From a checkpoint of a small transformer trained on Wikipedia: value embeddings.
Each number is 500 + 40 x the weight over its row's rms, rounded and kept within 0 to 999. Layers, rows and columns count from 0. Numbers have three digits each. The size before them is the row's rms in percent of the matrix's.

# layer 7 MLP down (transposed), 1024x256, rms 0.108, rows 993-1018, columns 128-255
094:547488489457533489505468527501539472417425487520469479481504476505439520503508500558482460528514548499518453475517413436528456541523518544519527501550515614506486450563506512511445508507453504496514509515564551485534575496508571495441506453492495521521513531484521533472512460507441542481497479502545496552504516512474509518491523456520507421558516570585485505537453461443403423525500
103:492486496523466550499511457538422509482513531468522539496461468459479523563481459504532449552568443491560524439523472435510490497546501539526480470540463420472483543434546460479567560465496523423487535461479575439505495501471545477499469482459488499468580458485508494407534505496529538466481420492465460502527504500527490548496488508454502554453477547569473452555473556476454494491443
100:474518455453560456478536482501461508512554505557516559489475516445371532509511547585513454505531552498437483492448509465502514546515510504530520521519513509511520556510523505601545545470398531503493495584533508530534521461434511525446524498539486550453492568476471506527483486507467486464484523551483416441456487464501531481537491485539461543469483563577526501497487401549509505563412
103:545517470530497499441478566592529492521490486481503526583481546461509547506463543537502454457555465538517492539464504492427569491522462482480529494499553527438526479506504510446545515495486498524497495475526515526453502509456482523511497536447542564508503517574437431481478503451499521563539460479454464527542571476549544471514537541498529502513462529530489452511458495542472501542385
122:490495572506505468536557586465571542511580491487494471564516493493573461478512471478543468498460507389520522417536464463438466461498514490520525540501513543505486474511544602488455456549460438511543542475511456529492518514443457560436484493536491464554496542436551463518492519507476512410525481516459500515469520577510518435480399541507611517457525460404426557512484477512584443472475
100:587444475519543485517508507525545576408526533498492483505470499549393443524528425531463519514462502513436456505572488519519481503512502464537478524507529471519510386505553531515487442438457523467488460558513464482519505518490472473540473484579494566409421527447452454441529477432439450478579506441580541439568483479471416545504524506534485447544488502526502534516505542484523416442436
106:475450527512507512391492497505481523516556407553549491518549522497599458480475501515495471444512485486436593438469471496522599491491541486490496503477435582448497535567415483519503470564534529532497515534514524487443462519480481476535487507493514482530475433478499500525435555442490546478448550469479501498579400500517543513536491461509474473462493524471461458592515465499433525494453
096:547488457487548487507516493573490478475480492425438459561495540453426513506418520479511469461592511511500499553436507476411439492492452468474535519532506519553509504549470382495511497435482527484567498527455508487479400513531442466506483480548503497528485510461467469542582512510432515497466482575443510527445480466612498573470469495429497519492501537426512470474457473510486533517477
118:544518541494561381480531449436494494505521474547493520497468483541513582558470482500472576528533528527534462515434404492475464533552466517566471508467474574463547519530400481476432428515486463531633515522471477484598591479476506523505507488540560446563467460431573488512503559491515533480498524510540533513475531497397468528501515466580444488432461477577506521484502477485456499473537
100:529502496515478495439491553490520595433484515421453492499461508523588524474498521501531465558539493504551542492564565480531522498514530525504492502548430470472457515505479521477539447506481505464495488430496579486577545501468504534500495499507531482476424582467469551495505512485510518515476558436563501505493520540464455502507519498534545504464504493485452559485602512519500471525504
111:519543467505502492493482508492535507574521444513477555526519471520514419496511551506499466449492497486492508397458471502551538499444470544513523557498527453494568449527508516507499493507475507476498482573525477564536449416491588517487521448461509519586454488524574511440495455533488452532494489453490492528543525494468477490548630517570529480466461490478508518584475528480546460486542
104:545492583545482520487485514499510457523614445556493447493488511488487497541479495533585460535471484528443499569464565491472531532533471403543500517537547484437459527537460469529497505491446587516593469601519451465453497501484518531498470438517505532436539484584453505518453495482472488508500510478502434509547505525431476433544551482498477530477484478497503521521546497538493475463472
104:509523497466494549515553467456481528478502520522592481453489486445512471508502439502489500539500497532441567526479468466486520522547501502436556513514439489468512534525499445538432554499541507488545453482509511498512496456501450542476529558562416409475586487517417466543485439518498502510473500481499504510450522512494473486534557487473435506457515545558514516556463575601447487461478
094:555452457425494533453491526518446470475511398503501548480488552464529448529440493455521459484566479531483532511439460501491519503542477483415459504536468486514550504528470425597478541520539506537492463540513509459470480561471492515477521486533464466582524445511508454479524529538549515460435398539572469545504473496456515499468501387481499523466446464499495484461498502481588537477531
100:511525494484443494526547472507517462483465471500544552462541506501431527538483509520551472523469527521564480459464565483504531506515512488481535474570522495442553508454498504485469512524489562375497553490512484544552497469441496535511579530518474540492458557465450491508482552496477457509504540510433418505515504543547558478450525480535505543548467512455492497584438451542513489584497
103:534534503507540489439448528465482478549562468446545475507559522475574544519526528456511554471520480491539486445428501490525453472437495512559496512539524526508567542408422480539527492509478381466437464435435558548531537496580525460533503558470504525529473452450485503495458521588474553558511503494530497446502485557457515491496460469452485493444479557495519510502475521484472533449545
095:519447503498545436505532503435527484484537569545545599443612490527421439452560459472540544544536493510472491460466503466542456453509585533482517501405477537511496538539540534520493575482441479540538494488457515528473494525488523554506540585540494482522512417506511413492506490535506494440508443451538487532608479536535493475547551531517539481522518532432513464512478486457525488445478
102:508401439459509474455462558553516520491583516487515568514520474485576513460504472458456476556454522554579428507491521467446483466477466507508517562563449523526530461490484429498458448484500491395512519475458467512511480449480482460507494458551462497471497482482516431477551421548500563478540455444484434493517472554445556495471534473392498505471502546486576483565473533584512517497517
099:482509525518455469545466498450462475561477504527450497516551459507435530459512516521498437533465481404445502493534485506417467494511486440510515474517489549538474350540515412522491526488557553488435458520509481536515509511540490448510424520496496471494472460449528455507424505509539462541449470474458502492487436543505549559478474452517434476465498521469451452538467495522500608568593
105:480534493496490461520481485498471484609488464504500509552491467444558473430492462499543515482540447482516506473506426455565566405506580526506543409486537527467503487462539561484521525569455572503530549417527482456422481489550437483479468558479510466559507465506516535510514511489580499481509493463510548500443393514539488492552548554538509545449473541536590523510516518494545443476492
093:566466468510523451469441465445563480494537511478506565542515481508493473455493595466490425527549486547434460515505450540532523428531457540496482551458491432574467539472537480500550490502476574490538477440453395448493422535467539516492630572463490506472493498512562557518471525426500485520471530473536561497535457504490471503545477475492506449455558551507453549468481544466533534475528
106:481528446534528510496475523466515577509458457529521477467536494532557483503486496515523540513531407501518539508593511514470532562514528552491515440491513506543462523487465545490533563447573512537413522497453474520476477418435530462482416483460445491496556529492492503588567543509430526471484525486494494506517523527571501556502448553479492544483480580537437449516544453475467555579535
098:509507509479512512492490489502545536539523476530447553515469489506447510572470413436457532538468515494524498490508518510494462509523548510476490546555572509510515477461455448455531486543488506455467539497550508549496539468455521514512530518581513441545476478475530578518556527563520528484506471505447499478550544485490485506505472464570457561495511502477522485549505515510479542550539
099:481519497549521444480518513508455492514458558524502531614478452503563510504478513441487562578553501550489558553489453436494539528518504481562555472494487501505499543561525406511575481464487477493497526449497515551501479530464584532497552469557551620480506514561521449516487473419448496502558478531506477416537446501607509434498435529496552477521440541526481491489546576541524499495424
099:539467529495466471520495526434534544507527515533499481433442471512411456516526510619519445496510468524547457434456555502578518567518509461463500506555528558454537497505439456523514540510481516482501498503543488462452430501532450533469502521493510544536550506521541529529485598503491513487437483500571502525462477491434497533474552510454523512559517399464544471489518466531471497508539
099:441460487471497556491536499586600426530505504487483532527480449508518476565467457491586486508511492503488491451494547532497453508483488554533578483520498531502465484517478513515549551441519452469512576591497516552544516523437544508499462447473476458487530475448434528488501507561468495471428481461533507455554463466514512538463470514491599534463463440522565482532493553473583528482396
# layer 7 MLP up, 1024x256, rms 0.114, rows 994-1018, columns 128-255
104:555468551510409558501497550469502523454434573505473498542576500572542518516520537540504487539398475499458557472493467541562476509535541504538504524454511493429540542567482486451534477428530540535469502469569495487537507524473483500532396472495460473523454518528461484475501392548489484504519556509553501488487494509454530476486530555501490476454499503507514463550500615458479521502490
100:518556478490460523538452480565477471526443523526499449471538502519493495524561521489473489529512463511517490489456481508564430505514478411524484462550499504420459472452504458440480467470569513510495438493471534500509530582554467471529499471470515415502449460613595522437428481498522507548550536521512520496471563614548471420449557498511525436469509499479469469540395573464460492420577
100:519522493467545510505495555504486536486558455522539537461501520481542442521546455465495513518451488571503498508496434519499408453560440535485485515454473469468534468464519487556406527482472427521457518483535475503512515469470493470496532441496511454513536522572510479544444481456491535502551557548542531476506486528469490470532497523522497498568488485498535518551436458550475507432588
128:442488508536489528499498576472504501450452486396553413549509469594555474469569456478576485507521502460534555495515533500459501458461459570501576507556533439440515525494490555497443569474550389511543532475450531564488425534477523558525432452522472476557555493473506526500491540509510455459470575498515482472511558574516492467427458539486585537475516450507488608528463509397496459507451
100:470540459471541575521550465576501475514436541519544540519472496541483454577580493576485535464509503528493511497479468509534492504508527518525549467453513593489467421416406542456512551502540447502577452530497586539453508547463490542490494513510478507567475489515512514499510509543502503506493508474483463553504513530496477541511509458519510472494466572479479488494462479518530476490405
107:442551494474511550540518531479437501512497556455482504475460565526502491459560467392452492487502522494470526506505465515485473526413526526502499555545439443475499538505445485464490521530495487518485477468521464520481547570449487430575508498541478420489521500431445518473468487512545531431505540410553482482507596448427530507487499568501524493460512398457492515483492516494406507469521
096:537561531563586473581528504535593473495526509458540464461510480515585512466495497479473594509514445500533599564460397497591459519510462527590472493464453491496485511441543506528503485557448406494461501529408525517508549519493494482598530452518522415537572524574476509475530488517494504434509541573500493489569566472498522503494485512515493542505529523495481505555479539473536478532517
118:427595573494534457507463510481523543436471519423458425486495510504514552533510537477554500541444468536482511486443533579497483437519527519437484517471471523546505571528520563469480459511549549487547477584580471495461467529528425495516529467481513498472503519499514523491497535535494493482511541486513524509519577479472427489472454512501457559503519493488492545486544485489503422510467
102:491474509498478531536514514545541573559512505502475497501565455442500486501525520504459430540472432506475567507493469483487505480519563467479496500434479486450482539563496494458497517503462445492502472514486476463499542492515500598429435421480474468496542485534575515548453497531494513499495570522559540467554536590496520520456501529518465482545456451559466544542516467558487489479560
108:438548527470469489463488549482410532503534513545462470494494484479527540447437463465512525509380494498419530521420480496520503469506451514483502475501532446549519528535472543408494625493412439513548489530474542440522456477486495539507465491536514452535504537491459488580491497505445507443479593521484519514443499483538529445478456495423459489586542496460483484413547521439497428489537
100:478529510484562542547500509554476444472482557420508523488510460481527508534481534465469555440489455450537474511569536514508525433491529508527529502542471438480469506456500544507519506571546428465526584451513500566411495501497500466533452476440591533526472521524544575532462500477379513431480575506474551509472513577530406447559448453466534487466517504462517508555507534493503502406485
103:509498596548558551458492551454457471438568423489462470518519504533585540478484489467572584455508514437477438516436416496623529456430501480519471508440588506510513462492511511510468496537514449424596472506565468490492517542433511419458538540483514409506523521552502530524534461523460535499509483498481581502562536439525465437524465501484518517550510487516510432512488486517488538460549
090:466489549471451519571570544497471528504490508534579441544489522500504460528542530507493554526459531498478521475457457471541505462495469498490466491508474494479460544605490456456619478435521559522536451533502440501464561542444512518568467491514487488508426471611526489581488476545512512520459495546559586532436494491507563442489489513425533426559443471471501523459469563520420445424453
101:441494455546536512541538529498483506401538531521479493535463524489516522498504484484421499485518507483458597509557561450475520448497512501475509518518498480516492525492547483505508557428491470511542434576471528417450436542529498461514474551537499425592488446589551608495451541486485491486503507520484560505490527516500542493513522531422541443490528480455484563433542540455442444528475
102:544492544482499565492510518505504498529449485493589507494579507527591409549487533502543451532433499461426502503430456494564412526479517470443533525500416478476494462561515548534449557485503449602502470476514457496522513542557559516481476435465510486548454525512470454521484493536536465491531497418598483449446563468476482488461528564500554504486483498508504485483492561450520502466479
096:438547524470432517510446512501525518460483554488521473509488578541558509532575508551508453453477524529524513428447499477518482497525475481459491428561419439571469517496476467430529529493485512524451508526570563557442468537512524446558515543542461468520452485495492549485513472532443593565488480508543415520506573529524463538552556521491511504504483493491460475433495540469429417533479
103:427454557536465433512426504505538549500525480480600472410577462532547446567523517422470487530482482526511525497497455503532550497438462530516495491443430500508486574487418535498483508434462400473474516516463480530573499541486618549496481487506465452472450471526543432509472555569504503514562459490480512526494513515530540508465516469437501471589536420491497565479444574564480542416486
095:552462490531477519476477501511505530517482551550497450464505471483508489489517470514604471501550456522534508463538466508542469393501421557489366538457455490527538541462487556449504487529510544458474457490585468534493513485510514463569566507495498503444454442504492567533449498525488480443511496524437548467472527499456491406506568439474616500539488480510510509376444521492476496525557
100:433535532522559487522503548543539581469500568498553479475537537509501520508547488453577542509530454390431514561493409549544488488516412479445525467471484576490406548493550525493522549524484405508567507523478535488484422504519468441545530438520457471479512459519625503524409484522507568530494486557526559502434521562526475505512490529477503500506523522592529541423464502510441512488467
090:511445549530493546499467533559458505535436442482492452509535450510506555580520481507541449501526511491580457496524471465507523507539599524438585467478465509525473515557489466500495513569439493484505567575488499524447523532526544499552469488402402550496514490481489465564494452519500506504584509558503452422534505471491495516476558484519477523533512434485479463521510487463508468470497
100:521452464533497540480558473483463412537497446540541485455528420493508525460527487442497506438432524470528567546499487499543494435464448534480475489486551485469508491463504534449524506475552451433507580517539476555462525606514521491626512484508519475461507431489540477504470505574461504466491600490549484455564462532421443464499491461395471519537458488456527570498507511512514535525505
104:501459507555517551510488449512498474514507492478527430501499447533585491502505488488539474511425497501403470536468452562459408436522432494522410563410505476442473507541558517531514499539517454494585461465546492553424509429494578463518475457412553450544524445539540533468512495437518496459515427547549593477530496472466488533490472526502525522535529487449434535497495507512456491470520
098:531484444468492570493506541460490460489476551489538566507515467484562461566561434494518488493533561529516444449483445573476439468490494539581453486468501470573421525520465506522489533509503477449542520502465502463527474491483460531495562526534438457446462493507534542556480486434456495514575479438575449486486539488483429522503541541506471511428504454587507497521546430491587527421489
095:481503452494504426491577478488496539520541523476530487496556572498531486523512456490558576522459526456538516540413526514568487522453513530508498475511544434578491495497538528475457487499454520499500457498446520522462532536489462404545543456508442493520482579544512519484444476529492533480540534490487505442498516470469508470513519516523527567531560475548561457519564544458459479417428
098:548496422427551603423569487545468514540542453553511486517493524538506444539464542502511490508502484485466468498539505486455461516504504543453548420529481501531503494481506429496482485493516485491522530487514457492442448503509541462520489523479557480589489469434501512528477474490525589466526578512503546409550467431532517458458484535557433503498483515543581523441500444459480496491489